python train.py --n_layer=8 --d_model=640 --n_head=10 --n_kv_head=10 --head_dim=64 --d_mlp=1728 --vocab_size=16678 --activation="swiglu" --norm="rmsnorm" --norm_place="pre" --norm_eps=1e-06 --positions="rope" --rope_base=1020.0 --rope_fraction=0.5 --qk_norm=true --attn_scale=0.141 --bias="none" --tie_embeddings="early" --parallel_block=false --extras=["some layers without attention", "local attention windows", "shifted keys", "gated attention", "exclusive self-attention", "value embeddings", "hashed n-gram embeddings", "a smear gate", "an embedding shortcut", "learned residual scales", "skips across layers", "capped logits"] --init="uniform" --init_std_qkv=0.0267 --init_std_o=0.00668 --init_std_up=0.0267 --init_std_down=0.00406 --optimizer="adamw" --lr=0.00112 --beta1=0.95 --beta2=0.99 --weight_decay=0.14 --lr_head=0.0109 --grad_clip=1.0 --warmup_steps=590 --schedule="wsd" --decay_fraction=0.625 --decay_shape="pow" --final_lr_fraction=0.0 --batch_tokens=[32768, 65536, 98304] --seq_len=512 --doc_mask=true --train_tokens=456200000 --steps=7670 --dataset="wikipedia_en"
Each number is 500 + 40 x the weight over the matrix's rms, rounded and kept within 0 to 999. Layers, rows and columns count from 0. Numbers have three digits each.

# layer 4 attention value, 640x640, rms 0.0479, rows 0-410, columns 32-63
510462500486469510524576572562466487518478548495477495477540505512499503517511479530472503462501
452579529493448563470515478504508484449471534494476583426526544501551550488466487567448482482438
511451542527574458476493532467524464563478435457514469537509492472500498495493530446552508540517
466501606494422547458555526497481554529488497540493559525470544499524533564474506490430590486508
514473530506528451493445499539435497544529439482548511506470456505525501548479511465462493520514
474516509475533479489427412472509508471500466497530549497486528512477511568504479516547476543514
531425584506548509480519496485475500489488537568501496586469425489516485505526520499503418496507
542520520486453528462448503528534547412487536496501515434514491549550547505502501529464513500483
548560521528544480487566539415547541488455429523521475574523511494528488526425448487444512555582
505506527513530528515506409497466512508482512422532513512386513442471582504441508520457543570502
496470499481467485505492512544419450552530456521510510448487489500486511567465468452495501479502
517543576501572441506536534473510457505484527498532486537555507491484428431533504528556426513491
505474480513498456503496519510485536506463554479453468510521449518453532501479471514454528502524
495532511476540479477464431444515487449476487491545553505531494508516512518498502521512516538526
475536466508541505466466451454471513492540446501568514491516502468459520542471483457501507528510
511503505517464526532539577541495501502492554490442484485491513521483513467504493517468500500473
432511472570495546517503510487524559496531435385520463582484499502594477507461473516530517523500
460519527478559477465456438436540510462505491489534524514512501473491530518525520462518493495477
552503506466529539477400468459476434503524457519522506547482544495539462488446513501492490544602
533524568415429559450464477519506452501482570411479495478511457456584452490517540552489563478461
453536432498543509533463476424502520460510446496544505486485506501458515514468505499534490525506
522518512485549494501451435468506492480479421488577498505477492495527504533500523485516503535548
465522478435470523545451506525474506426440502400510573474536546494485495480492495572518505521449
481515467529528494515496497533450488522497503461503504454460461477493491526493499540532514580452
553445494502479491523469467532513492539453489538450554389529447498547523555565506509453558452464
481480493461507493506462427470480521502492443490541507535496495509487506528513507497546494503548
485508446459456550499512538484436495518490434557477537505551531489477505486499540491524579429505
519498490527535538489441489471454493499499474467479546483500463469472519523517471476454568462524
490506469503534470530487521497435490556538428491501490519479500466497529553453471455499488487543
488507417496514471518492482454491541467532471541515530432558494540446533527483488502485565496504
426533584488531560459551464471503446477484570489486522506508522450558522445441520513487510501487
554483505464472518516526535543494519507511521501467483537542442564478469501470500503500479520515
464531482464582531490452467474505484515542527465496507529459530474498493513513500441564497535505
565455493490502484502419483516453461521527455501508490510518464470500496519529517472528527545519
514528418470498517493531534471449467495596448574510484525518477539486438505430508463503504497551
499518479461451483532552583548523538519526489584495547420536490553479488528533506538425497477452
570530491477505455481473526473473447465483473489500424551514593612411491534487520516502462504573
519468530475563491533535472504518556550428488373564446480397500483477559561458416512486535588535
517518511503441559493531487464490439453429460439509543507517544482522515487424469554465599521493
469486514426527511532558506520498570587556484529544577484494471467532471529451443467486507554581
533495534507560516473412441504492465508485541486517536478459514500504496520505529510543484558472
523504534497488503492547504487493483491443483539467482538527485489482457508435500489501543422558
559496528528514477455483465492495449515486475374491418464469543523474578479475553473510531547461
518488451525512563489447478490434452490515451481494502515533563586493543473518510502476514465540
510477425525437495508499539548447469532472444561453534458524474545436516562447470486452511444461
496540510506431538463580487499515485452489475627520526518540571596519495445513517520544506426507
499503447537465489490460548551497527508437476496503496497490518502551511467519515506464409472455
510471471499438531510489537550468482497547550485462468494495535531565497476521537527531488464518
545488578476511428503464538505509491456438488566470518517554462535467471471501467490405503429535
465495497528473510523573567511500520518445462430462424497459483488510503488463512491493509496477
545503504530485504513503523511517432496489486521459521468542445489522475505476524513476486479407
574479475503498531461464522521533496494497554451504489536469398441597459492477510562539498636454
497472496575479448478500506507491518500480457572489427462513465549444504518464513486472529480486
535531520508518483472521555444512473430470494511454484517615538587515493487457570536487496511530
474537484502540471482498465465526472507469437534523488471506544509461502518496500494507511469495
542520522492491510500435519523497518456502546529468560544485500462527469498498506564467489532528
511493527444441517502539551540550461481457579520448477516563449516485454498556527554502491457443
502499492514507488518473504507528519525496451507550522514505517532529477491550451468512471480488
468531458542421504522539491513513540484542536555436547506581515480512531447483511519469515466540
515472503486457459481451408544502515546576528497531517466424449491502542535504502473538513532528
528534495481513534524628512476558561471609509535544483522530458529526440506481477528479457574568
493504456510524458494445437468511527455488419510552528476478477504456501541520498462538514500502
516500441488515428499471555470495506469480474501482513523526541551506510529491486475498523470583
499513501488459564466522507493454494473569473555469522513534506590535506531457540474447472460555
501481560535426516494566451567550536459527562476504455492478494501581490498500465524477478518546
447514501430448545496517491512513449479517519607535591491550495520503523531528472471486575488628
503488525536491470477420508488461526520473454558492466538481554487426445538503534420556502440426
470495560479506457524554495497519499513465469522510492533498512419495579516488466458382472533554
541470531510530464508505538485494477514523480388459497529522536519475552523492512492517528515434
484507474490525506457516558433462504457417520483541451429492480479511495497521489478512517538517
552520552568497471480503486474476507546473514479522449502498458456572492531561479508483540555579
496453479505451481564445560508468593471528478466501505501553543440546548487402541433519461518507
512580461531443553507524444461470468485493482517501420464516533470508518508443471498462556500525
427469469519366565484517543572533491466498551420534482468488489491591479451523450527588460527510
508523530538541491497469501475449500503521475542512500496597517469453488508468566486497456512485
562449494518594462484474512496512509505439434451494530496507482505464486453515552515487434470484
482530490525569559544544533486589457434552568413458497507506568500441543482444509506484502548394
425499506465394523544495480518477460539637577580593496441470479459583491512544454501493519512494
499501495554538551487499500516480505500487462454427447532392540479510453524494479496529453433417
491569565477483422450496472518517537428479506526486562515479485488466498444462533508486471444606
492556475517494509561524430458470495478516426532471461484524499457510521483426520536413462524521
497499435506504501552432514470468486511488453469535497411551530464562496514487487469492528513455
578520464499549496490499487501535492471564482481534478485513517496436476509442533491527564553492
500608464518477559459503456436495453456570484533491470492458551529484481467513485510467558538418
524498493466517484441502469509518496498500541472462504504431527503418551470543552506524579482478
487455525531468511547449485488489476570449583471536496471451546497530530513475430461608536583488
536456524463524495519525539574557496495473566485487524512521531528449479495558489527531534465562
497484557509382512498526435573503494529586514593515492466429483450567463488453553568488436445521
509458415516517527533487547557513477532531518449479511487551530594491571521503507488515540521477
564488554555522412490459465479465531545470520572483486583554501509392432530536495467537480514460
553505499561443483441491424496477532510553530492497486518460566475476482496506532523516525517535
505546552478595452585574565485521496455530517471578474495492518511404484475435486514428530484524
475500490416485501491573535506562503440549521459545511485530509505467566467462531493467525504518
575527519479545510578516472501528418485588486500500539443571497511462485554465486513386518490531
442470522499566499564534595452468562463461491493641505473523492439465515510419601466500430454541
451525501487503448455482501451525501455431566514447530489436584505487522512513438469446535483516
435539549543500482485438496502509471506452477543506548522544489521519542498552448460526592590545
520497512462571513483474507497517477565529532445441520475483452513550510494525501511532454506540
497478535424479476506516513484486571549490511571492507500549510499496448513480538470535535559496
530517546514526403498486475522495501554419507491466502590476543514444525481530433483485467508481
450504471447491511538490472476497484489543450511568521453500429499585528498534491467509521515479
451521541486451529544508476469452525515514462513505498498527438435555463554425506438516471518529
464497444498450540483471545515506499457511485517552455454442519464508516430471517481503505478438
562471481488474525506482457511470487501497474524468501472517451508547426474517556565486351406511
489473511537437534536533503522546497532517494550501510537539549485508494497507493510481488510507
470521499461562530530555557509524475545552497462502471483584524516569551515490581480518534559483
522482507447456546429563435528485484506581529564573530468466495555562499557503498546427591538581
567463509495563515505580541525509508503471470490493486495520487529466528507493556548461424399583
529479472478567554497556507505509438493526527514460515456393482498514433498523474590510473489527
578445455523535516461386494466432537557440487527449609501524488537553552471516525485480512495374
479532510497522509503583542426508527465497601521532529507554494470443452463483544527581451462566
575427427534559446475450506508514564511450483526407499553501526522426505460552566489531484461499
483460451451559538502586577533556506528524589466578457459436502526494543505504524510499452503541
468459564471522434517498513543505526477525539482518520557481528502456532518497546481522469478518
468491494506424523494459505451456472503510549594551530466474488499545460498538474522497506447481
544478526501601433482569527506569508535474502498413463550438504546485498525512470512447472379466
524496467494470441485436499472509468486499506523487579532522490539506509407531512425536561538439
590474457527518475452427523506490530505421469529477520505431450563490450504528528534627421434545
555523510548464591436424498494475453464404487532494511480487523485537431507562430539431554432425
490526560460487441548501540534501519446551530466457567489449491490443471431456539531557486533477
560467490435582442455490517521528581493437442543501495521478468535503472545516515472476539448570
498490500562463548508556519458435451521514559488543516482474469531527502472563493578446459546465
549499487543565428516498482514507535473550533474549477500420456490453472442507574523521449523533
515484449511471487520547541432440566489454481523566481520574522490518582548472524451525444421564
552562560588530568516441497456462476470424502533509582500530551420552537508526465504444539467491
479547537567394533495476426477417456451537412513498521499485554458576438514434493509525486471381
520436492467533432499587541531546501477543526525495526528502508516458559505510545503425544480535
458522502488467540499564449526519449474551496510501521465461505499502499517481482546414527476496
528537517536520452425595461523455520573539513482516491574513537548454481551524542501492498443532
447515478539431512531453558499476490488558456433486548480538464523519525514492475545513490496555
467554404465479560496452427516416533457512478551481478527542410476450523553549493571512472494536
542504490594511502449584418495507424544517525546489443474432590508528451495490571508460484459512
475479523522504477465466555503518523498556448492524540507513499553455471543533505490471493470516
490562476521480508526464475505436526512564489479525529538554398446472506475415436523540590549472
476517511473545495499564497482560509529494500491502488524483563513445528472531516488456476508449
510569553545531510535528501532465503501551493425448509563527507405508488464469513491438532462531
492466503469463505499552494461539496518465500504543480503516487482493528536511484495454502486555
501532584561432502544456516479469492456599505385462525514485526451611459437440540546551554476354
487472469422409524506446460505455525387512506544511447429530542556442483515564537488491491470464
561512505514515576482421378461486465475500470522483488530468551486550482535469477536550474495542
453552502425431549536499475520598510512510498564491495527517434523510504418495415479557505555500
475510488442473481517461450573475583537527515556485491544551457501473423449547543501601491444527
493502566493480564555497566474552457538516477454509510481438518462513533574499513516471516532456
515509504442478531435400498471501557429508489551522466551573503575476476540588542503557512466567
545508456550546481576493471475477504557421555470501411473460480528489425524482519517490474504538
438512549442426546503448569515489543483560489456475509493526457471533484507485507517480565503506
440523534490453524421461445537455516525534493514487505513532450535436464550605480548529416478536
572491550593469526444461485519461499506566476545470570512542545569502400465565556491453456443596
526463449443537545495374443525458505428369481517501554494523435448511499593518467525584439535527
472469492391621469495479583488564525573536411544582577490507462517447519517435485481531422399586
474520540513479505434485498534473525569439553490459496571537497509470482581544507525519500500457
454487504470519441462469508530451562544490516510517523526523476523509475498481516497579515443544
534480557494545441472470525497508527496551483494508484561492514511471481481533510533586470516492
473555461511499462562571492493533525531499534456477456567474463488511546433434493517512504513453
491549541550533503541419459518479521514553543456491515559449483444577446435475487531530507547483
533504436538565433547553577492503511459544441488540537482437505459457464475506507461396412521459
475481567470510497433507440499530531488528539517438525529520477471524455509517548504570471482500
451475468479540388562487481489441544463508519447528483483506416507464465491503516542556444444543
482464558465570467448444571532471541539583442478574506483492451431409532575498514437438439464557
432545459458538507519554467464489582486535465508555541555525450409476562481507489542496466558599
586522528554514519513549444452557559543494567521481428546508490469524490387585456513500520520555
473492480537459528555465572489561502410518586467440465405451515563454507370558541538482524563498
518494541440531509484491454532500469537511573501455570497504504511521521498549526444520442493547
456600494536492442583475478468481572495639482515554439585405508528438451437464517465492582495482
495460579469389513484505574499536525492532479511491536479512505484532473580541489522550529493469
566471510570518467477444497496507476509453467433432501416497488531485527524504505491545542477421
513462472536506438458472486533486573553463546510495495500496468563403493532482498524561509430578
556546457550499549580484412515476427466502497491487508468473465431581487426473498467397478516555
509518530566604352481503523514506585528476566450528531533464472479429521417468482458507576511454
488555510453441490521469483515473556468541489566475556527536489520472490480545477543568474558492
537475435593513501555559549487550496495527492459520440454438526540497541433438470477423562516496
469494562545540520464551536530559448554463554440422504531512522453521489464503496502446536538443
598521465505523563487456448509485411537426440501506538547487500496518508471507455529483599541475
535442513469534544431436444456501513503477430505525490505514463528569526586555500538556496495511
477526437531473542585509490503475454465622428478535469423459422461557490446443478475447496530512
531559477532504550548553444400543462443478501512514445539517563591490517396487472496461504565463
424533548464492533507493408517500523516422551479500456485510450437490520523494422501569573585534
553517481499512458458469477561486516509497476501505521564534496531464454478506488537541540474490
567510497573559515447468484446509482537514407568515519422522521536451503551554486500506396459504
523519502521461505468498449515482531482480555537463445508529552575441513425549453532492554548508
468504540526465424479550517502450518449546528412480479514487515443526461504475534539449509437438
553466477562531437499415589537459445546505516489499541462509522585532544485528508468491520404498
531495540514509453495486409505455534458549519511438528439513524435494485507549530446519530450498
483516562476501501512427499560441520455461500407467508553501499427502480492485475522477547535480
572532483449461553454437401507492463508540457577490517540515512606479473516500511515581523528497
518450547562459438499501577496515518572521501498531478471412491577499416527476481513513563412547
483465402462576484534502497522461501531437482502476522502536535501434506492523500474545337542503
506518558468503541516495448439538460522525503497539421459499489476546457539467513544515475528508
489559496517497559484527444503482449457541473486444581561488497456521445467560483535462458554511
511500500545544374535552596472525549517493501431562453513537497585402476471372482517466583502494
427472529472428465505540583526584497497495535485466499449487514536497525460422480456481575479413
466480510459461637506427488541501506503402530476413500462534412473575477487483480531598459521471
508479511502508446522516497552533520543532454448504477532490475548465546472527480486501520538507
494496510467490556467503469494474478460498519392478506502513512459510488491443526456488511438510
541464445531541445525514456519477549549564440540526505475468466437515533517508498487559434460475
503515520491503507513541477491486477472469471529512478443463514437507541483427485476403498503536
501548499484534496513506436527518484536512483428463492535498492488545524474473475487455522556466
498490479490464531484489474472453529444465551492494481480480513533474495514532514547528481448516
491491522542503528503490475477447444491476529546519530446488489438509457522484522517513502454529
511488492471477550484518519460486506459506501539555503471473524434509453525471504487476512487548
497490493493477510540511534473462510483483517543524506453474499478505471511460493488565512467509
495504510514531487494489525541538505519500489457501477525492490507468543469528486469487491552444
614499508498559441495465396473457491444420533512482469513510484456492514495540511541533497501511
481489489457468484497534527493508556495482500492520438474495543560471558520450479483433539487533
520521570570480514535543436490497475468492507508477538486495526502532537481483479521491494490542
541502546471521451498447474507514509510493476514502485522504453449564484449541518495517480554507
507508506542540424537487457520500498527470478489489447470477483416521531450513478468538472530533
499480518560582400512471487523543521508508493431498500486454449443464572488573455509510478527477
532495451512472599504502462527484509473511511461452532519504523471577550423470431498459460424428
464465500479484536537522544490463495502521500547526518455458491434498480531472526471561501560527
479467474518480546492487487507478531480458549523499528482465493479540500507522525513520433428474
473565487440504533557554524515549514524506541510483454498511474509516514457459490469432508508499
502464452536509507499482480487442522458445551519505522460470477480499467510496502519556496476516
520476554533518468520522430507457450485464452458505562473446500460563521492439490456505476533529
509504509468546469513498471472481542466461511447484445480411504494539504552510501495545530444519
525537469507581341523509490487567587490573520493476460498509469521515468456547445504508435550461
427524507418417610529481492514523463519531464423554437519500494517465472517503468503429527592521
495470516471485409548464548538544526490484480482531440499455460522414535465547477470542519571540
509468508509450551472486506466460481458492516576540538510522500504494456513513521521528485449530
422468483465481506530466514478464448513461455436503500504525487470545452555505446481546487555477
514445488521484520511516514465457518472494541546526515479515480507493490545471529529543523467546
560498496495517468492480503494481485488486530435466525564563496574412471508522543541516499509449
509480483459514483522548480485454485521468460410507453507496426500561465566461492524558516500513
507533542481523487498502487542532500525513491431492484541493509532490519482505481514484517556457
512471488476471533508495473476434469471473519548516543449528510497499430531464541527539504456546
493534465531533496449502547503555516516500567496504441487516450487508518454544532537513460520510
496509485446545478492543551487593496457496521519458455461467471446509496448504514506505385476426
493493481473491557507538506470509528446474535519489464481506502484527472532468504515484493446522
451476527549476545495451470533491474536523530465503551488491446456434537531585487528530541567508
495529482453459465530431515534499478524425482505511491517513446539461544451535498501543516516518
573493520565477448470451417486444465503506483501470548524547461552486511485544546528590503458508
459531541461497546538531510482492428526464467507489507489500529505545477489432485505496562536554
515501500512493477500515518534511558540524501480486500488514483544482550487510506508511496508472
532545483489495512527558511466486512519478482599480506442532477521520521487419515523464463485548
502531529458506497503481492542516511484479481441500501518499504519502552451508452491494496559473
479469475490409529424455459482439499500489481479533527515547502577512478567537560511563536422554
421535499492547546505496530513570463490492523469485468507476481456472527451468457528480475573445
539501514547513522490505562507584532499453570589470502514499490482445510460501542531466408512456
476470505500472451458464449514455472533513463387511476512494483510508480525494498538536484436524
516533504496440489495508537474529529538556446530470519506539527574548480495486491488442479467494
463480471513470483534456620495536582497499508584537506466481446494496457504549490500548436555460
499470542476527498453497547481550492525462521465516481517521506511510504470459530484409532531494
452490525520454514524548500509475490495525503532519518475439537562406500525496476441547575546579
483526473460558520505497542505510412563458503536514552484483461475504510447468550464528475485483
497508440517516452495472488474482511485508487510521504488528437469481533522508539518526446507473
516491496509483592457499451485424483484517537521505538527489462452516450511491573518539507446487
461454466481542485523554565490506502489508520516504467484481492505483491517470537515544482485500
548499472518512449516518437488480465456428501440451512502514471473571514476484477541561444512408
500529505489518497518502549528536516491520496485480483533520537573484546469494470496448492527465
460497492436465444559533536504517529531546431518526464486495508564483495526494451467474511525543
511527479475542454518510494514513501514481467443502483471480507501514526488494451484468540516477
515548475485466500475552430486520571462507513467455443523503498518570514515489484519497461387476
496502501453456534513490532497495520483511526535468500504489541568469443504515455535511465432462
506469473512501479541493486499498481482441508535507498437509409429545491461527534525610447559498
512496448492494436485530561479491547540524518573505485467542457504475526484509512478522501531525
493472484457430521465466459449434415555505468457534524524558486562482525560490507520534585490506
484469504501499501484498502475511516525517503506511505508489513480470504510526495499490492480482
486479549484529506469420586513510465526485474538500505483477500488466493498530491500562550549485
513497493521447497459454500488429396514477414458473486510518489531516504483489509503517521488502
428513494442526483502515474502453442508530510523471516464474473544492519506532469485496518474523
515486490510459528493524543464522478489511531518527473524509552509472535511518499510389533495480
517482503518536487504453477510477478518435432500503505552498453498533473495480480485559510534512
533482562461540519468531513487555522451534556483464473450501500464531490503475517501486482431493
492523413511546419554577436490490555494510514361527465480486524505516500511522444494532500544490
462471470512514481485515534503499538489436428438550462518489485455537523503505475495496558478480
489470472477468550477532497488518462519506550502504520452482552496486537526514512493434560495499
515532438508525491464530527491530502510530504481537454503524516482528502476441474455463524452471
428542463519471531495522532503516520497588546460502505456526539523523451500462516490539465428438
475482533506446535450414472501482451535490516480499566523450534528472475495500472501522521508499
575533504478499516483503488517468483538509494520479502515527534513572496490482497480531490477527
497474528484531489533507503494482482519479477459530531505494537572454526543529434538538520636579
470476557475523479481520541521493488538476441549526462478503517555443551508528504513521541510504
521509483510463563519558507464525496501522556519487463519509562481471510516528529529430531515512
448502520535529504481464473476491474491553536564471515471487495462499525458516481478493489505530
555513452487543398574500561507519562483497401502511410531561529565436537470520465488465469561501
465449568520516569549594530501504553510472542553520451540498486524547502542501496479533524528524
492502553501527502483480494524472505525468469507495520507479469510521483498498502491567516485543
606469524530533557508548481473552497476453496547544445541482456450539459500407517522487485519511
492523543491561503511505483493509516509488468495481487509519445521517475501477507487536489486540
522500524531518468445432483545449486518531542539477530452470512482502525492526502492528474433459
492577509498493518434470592475562510517557510546490463496532517501458425501521509525519444428478
500495559491496552495474541484483522491457462478491486572532494469523450542528497534504525506562
564498462508499404483466484506466572496485506487517511537511546518456521498523467453518448514477
560502516479535527507454448521468448524445570654452527456477377438586487463501502495550455482526
513494522486561439505411461529450497520445466502511518514510433506520476471522501476572468500493
556517512487549466526509547502529566473472522507481488563512473477506502461522483516521438508522
491499516466485526469453534509494429510460523636464505471570452476519529456562546533478533499550
464502501533442513514492370502499459499519522510493535521492496452489524531519484526447534504507
454496477519503571536515485506521489501500592466510486556502512495514502491504468507482538472515
467503514475517496506469454486541508536480450558479465473463481529450482516570522502530489509517
373498483497521451483517485504534501518563499526497561415403532509421472490506520461489453442425
534494464500519418504472442527482492508495481494492494526499506532535500479508493499534489509476
482540466458557476519498544489528537430475547542498494487503476439510537469508457503505501575502
523511437515437535516541506491538537479537524515504478538511567509470493498515512520439509519479
489548502506511502505519487480513568497402456475501481517474505516460472540523490517502510545532
526476501490462502490527508528468428458510464484505495492522486528484526532521466523486541505481
510483566528517564486597519487540541505501482551485475505574489444521491527454541489581487491511
473522468508444499552568500492530480467537576519457555452498474528465517514530533580514507468518
496495540502551518499500524511505512503487465514490488525523490507516471493499494490577499501521
473475586511537511444570525509504465513572569613465550442525500482497544483446576503556450436487
543529478526475525476509491486543529466470523507499461510519498450508504525521516524443522520480
504556482487536484486464597490519533525514503525515463555502548495464434468471509472565438496479
483477465488446538489531511492535504497520516506513474519501551498473525497523512519430525489487
457482515504527520463436531516464478503509526426509493458515525487515495523506453534562473494473
490485491495522437515468503510482546511474443470505496502511460502524516491506483503550480518525
511537515488553464515480498513483537519459450488487499531532446489502498492478475492572467501515
507491565461518438506452615502525522521461509527487495495550507485432506509570485509541529479552
512493478493477533496522479485506485480528531484511474519491545486479516504499513523402518475470
522528456525491492482491540518496491504540565480468504463492501529571530448445480469525512448469
586515586455554475463452554479548523487460497515473495410524502427499519506536464463530485476520
546472455524495496517527525507512505488479522539519482512494520504478507494519531484457522536494
521483495540470538453446490521504456493519473487491443512497524521547472494459505469530493485438
516487559497503528472516528494488523538626516560485472504466539546442429500503569455565419476517
524537443531475462504520411514500488532515519535496571453434487515473454474556527510581383597450
442505502473554485498463506507477487524447485499490530470504459496485550476496469478501501482537
440497427543441430510573447524530491489573500485523505480513511559472559459512522541527432550398
530522475496511479516492474499500540498482565510468508482489463454532512456528478486490509515570
396508507472467484514558521528489527489564548515479573445497508551520487508565449522542515484498
512505529502486504482522545513505498528538501561492496440469493580503489516510481515605508504554
426531501482509435471445462488516549539523564549496569439436527489398497481535474469507488480515
474543443513450509503596466526488458538588454531530515473511484529512503497440427486518476540534
479490503491521543510537511526406456467486487475499503450481467457511525508409441522496455489485
444517506491474490514416537465485525524511509497471459514481476443545518476527518486554502514485
488546484477506469509482474511490498578503446567518529506522500539517514484457525525494386476487
493541495478509399536483571510540470524508475515551515526511577484499521518445496485532541489455
543492452503508494510482529522493518516471476473539437509522448485528514544489469498468503491476
560486466484520497456511560501550508447348564456526506466513455500502484512515434471504507520520
492513494488508444506422604503531537424443578464546505518510497476480450522546528522478563457461
499484502507478502458461516530489499442440540507503516494471489491464491513550555509563539516542
493520499510510525452475555485462596515501565438497448533515468458459499525530524536560426522493
460519481520507548515492466474527492585549514530451488519511481522510509485501536459542493498462
475599512516548441567503468480538515520454535581532521526507557472580552470461455518439509500421
509498519444461478544453498487468466455515540505487529552486527492486507491519547440504613530457
501570502498533458519463530504533533538454553512481471543526488495528540521506528528508524494453
499560451544496484529468531537544507549464526534516491513479522494474556535498519473490529534454
495568516539507498488528449503554497447537458543458492502528544496534548488513539472521494513515
526475503538550596474516515469533489501475450496493455510496485450477507577460450490499502485558
504589525525493501499492445502522520488511487550501511533514519487544547479482479500531460574516
502520515470504558518479493473483598452465524433514504579500518471525525498494500477466485517487
527501496498487437510472501550549490566552475487519513493504536564459485472528527477490593546456
538453464489485530525490507491485515544457520477488494505514439505467486532536468510504521510501
476441487495474487476472479506454440461461503512533537432472508532384446475461538561525392549460
476505468562507408443532413493500539529566474478526476407519501540451474513499510515606505571479
516478472498506409483459563472561552532489514518559520586513547517492476463541547484498531480517
482522496477481441487489483497568466459534465546467512525521559550487507481525537477540520496497
547533520420546547508585503533506443568477521518467483448442501506509513526470514448456543457478
439489542466507443487505513474453500493472482544541512538473546449525555502483565454507515441486
504493502508527542473500494460466484467498445484499537506485453475515516515532460518525443516523
512419509461507488480502508504432498499458512471497503458470444497452472499518489517484443521512
492460464621476501509506498515499482491547511435487461530527484494458489436524513508489376509511
517458491487481512470448561466484534469458492464505488530482490496465473488504547514542432426530
499502519451499454470457543454510494544504507503529489492517517497547507470533489477538566449505
548561501507445487515522503501539471619470640505419412434464533519620505507553556514464503417490
499540519523553472465533408428521521520520443506483461522484533496586484531559455500526496538514
473539513482489490481485518515482556523511481464532514513518535528502476474489501550540412585507
561438481523523554476526487476560531457437475502480493505475526515456500523525514514474399456566
487541509495525491547493446519502478530497449507513507478485539518531488469462531484465454483447
524465504477551466509476450415545558571549439503500495496469519501453514580547524504477536499464
457514503548454519503455533489460547486550509476485407550520499475511483472576514495480457497451
476528429525498435521443512497578505528512494556535561478560510515473516529516447431532535559481
482512493518498477495499505487555490511533521529500506496500527520480475502518506518540525479502
525506545415471461476488490508439483533484528468466479526466445451559585544460531463444615430445
435571492510484479511448475475506527524567449571540480530492529456531529518489521551473463513494
562470503484500497458513481505484467522524497449522474423478507514459468533481503488464522539467
452496498510464527525477543512509547461499511474525512514499480484490487524484475542485546538514
465498529439470569508491490485464539467457489504496556571476450444610552513454484479461500558561
523512556443558466486502420537510510498454529485493521466472507486552482507498539460492563520487
490542438568505566487555465532601494530485489562480524512530532529481510440506461509469401519546
474497480417527513459573548516491480568564402477555475445502468503465537507415489457523480446491
521597478478496455561435563523498465513412488546504487513495489509551575512485503542453423416454
483489513549416490486445531487479470498604468486503431468489522523439445495482488524618493489505
490497518518479572555517527525427509475545560462489538557517517474466460458527460412512533486512
477465520433465472497496556491449499527521468479540526478470467520487506510486520496509447437490
545506498429446537510528503399503493455592403510558476490468527526501480496455428522496474519540
520522518484517404491474411432482515551572467516507473504502499481520478539536563513516521485454
526498492517519545481474539482548508489433501558520490533496513482483490536506482443510533469555
511519545449564475453549428459413504561523502448524448416505486476518492568468465534481494496456
462514496567546468523469543524488533519478567483504483465492546489506524467520527504486518478465
511503541461590565509540470485476505472418522450493508476458480452520521557449523495465436488522
508436506484510519509496522465448504522449518486549521513453483479507491518465486484457523476491
523479516594520563464548446482468527545532574485433424512493492448555557526517523488436493468517
563453526449555503451483473447427519457480541411480520504481506486522478496515470458523516469458
444466484521456485487509420429508552430496486489500498580529454517499469462498530511593450646532
483477485428521476520462530463497529473478459477530504517504535500474515531478528486468502422476
452546495521549558507462480515518511518572494469442578477487428480489555484413457481410563453451
433480473490471511501438483493507452520570420522553556471502483524527572488503463513580454500480
518507578483498491564568469515528460471550469622424515444475445479489503464504527508527480534475
501539479507509534516610608513550481502451503573473508470504536489526476518440486463516523446482
530564546478506472494585515506509547526502533472512510453470608540506521526490417531480534580449
411485540506525537469473471475510474504534483461499560453449467452517531557472492506527473547464
472500493549579495498491508474556527461509487484581501490496508424542491498428493507494456506503
512502440514489488516378518518508432534516503505461541497568499537490486418477509502458457487498
498559529502477461470502552480502422496441508456506422438544530439432468474475600524527582461418
486533492523547471488508527541507461470469541457497518481486478482464466517495492514470526528485
487534516476468424541495506529454469468530499474472508508476571505493501450473476499476530567445
512493539483582515482533523517514458510470554423469442523454481486541504496536492510465505493445
495533505550545550495551497469625479468460576510470548441498479473525424494500506535514447541518
460450546507438501475458494499439468549515470511477575613547470529513571526529522565537459468491
487480521534520532478499491452501489471458507511514532484486500458544460510489515568428519449576
489567559475587530507566459491549500448485523420456468487446486466498480523491480518487479550446
518499421547481490526550459481493513439470474457545463479485449513484441509474506466473526504504
508497495433450529519489529509515457566519493464515498503485547619539576499466434490411548534478
559556532473582533531566498499588495487527495486440528438539487489504520483510427547467495498422
510482432485446500548520532520495450490524470556493488474571492510498430454500526478558430515508
464497545562544505506539472479512504464500509472488560501433473413510473517502471542548472544490
509546514542505490501471510516513480486550518536453552495530523494490477442532521519523446485491
508457479470504452488497502476483492502481510485548563525508543525547549544481534519497531537566
582464539501528499503593580478512470546505505481505437496493574565513434563533497506534474510476
583525517488487510524474425452491559485532494505482410481470545545502463511526534493483538511450
513499459456475515524495467554450449530522500546477556549505426537460488497507494490461494489551
520478549471445538485551444490483488484513512500530479538471513473550473501550575527502537497484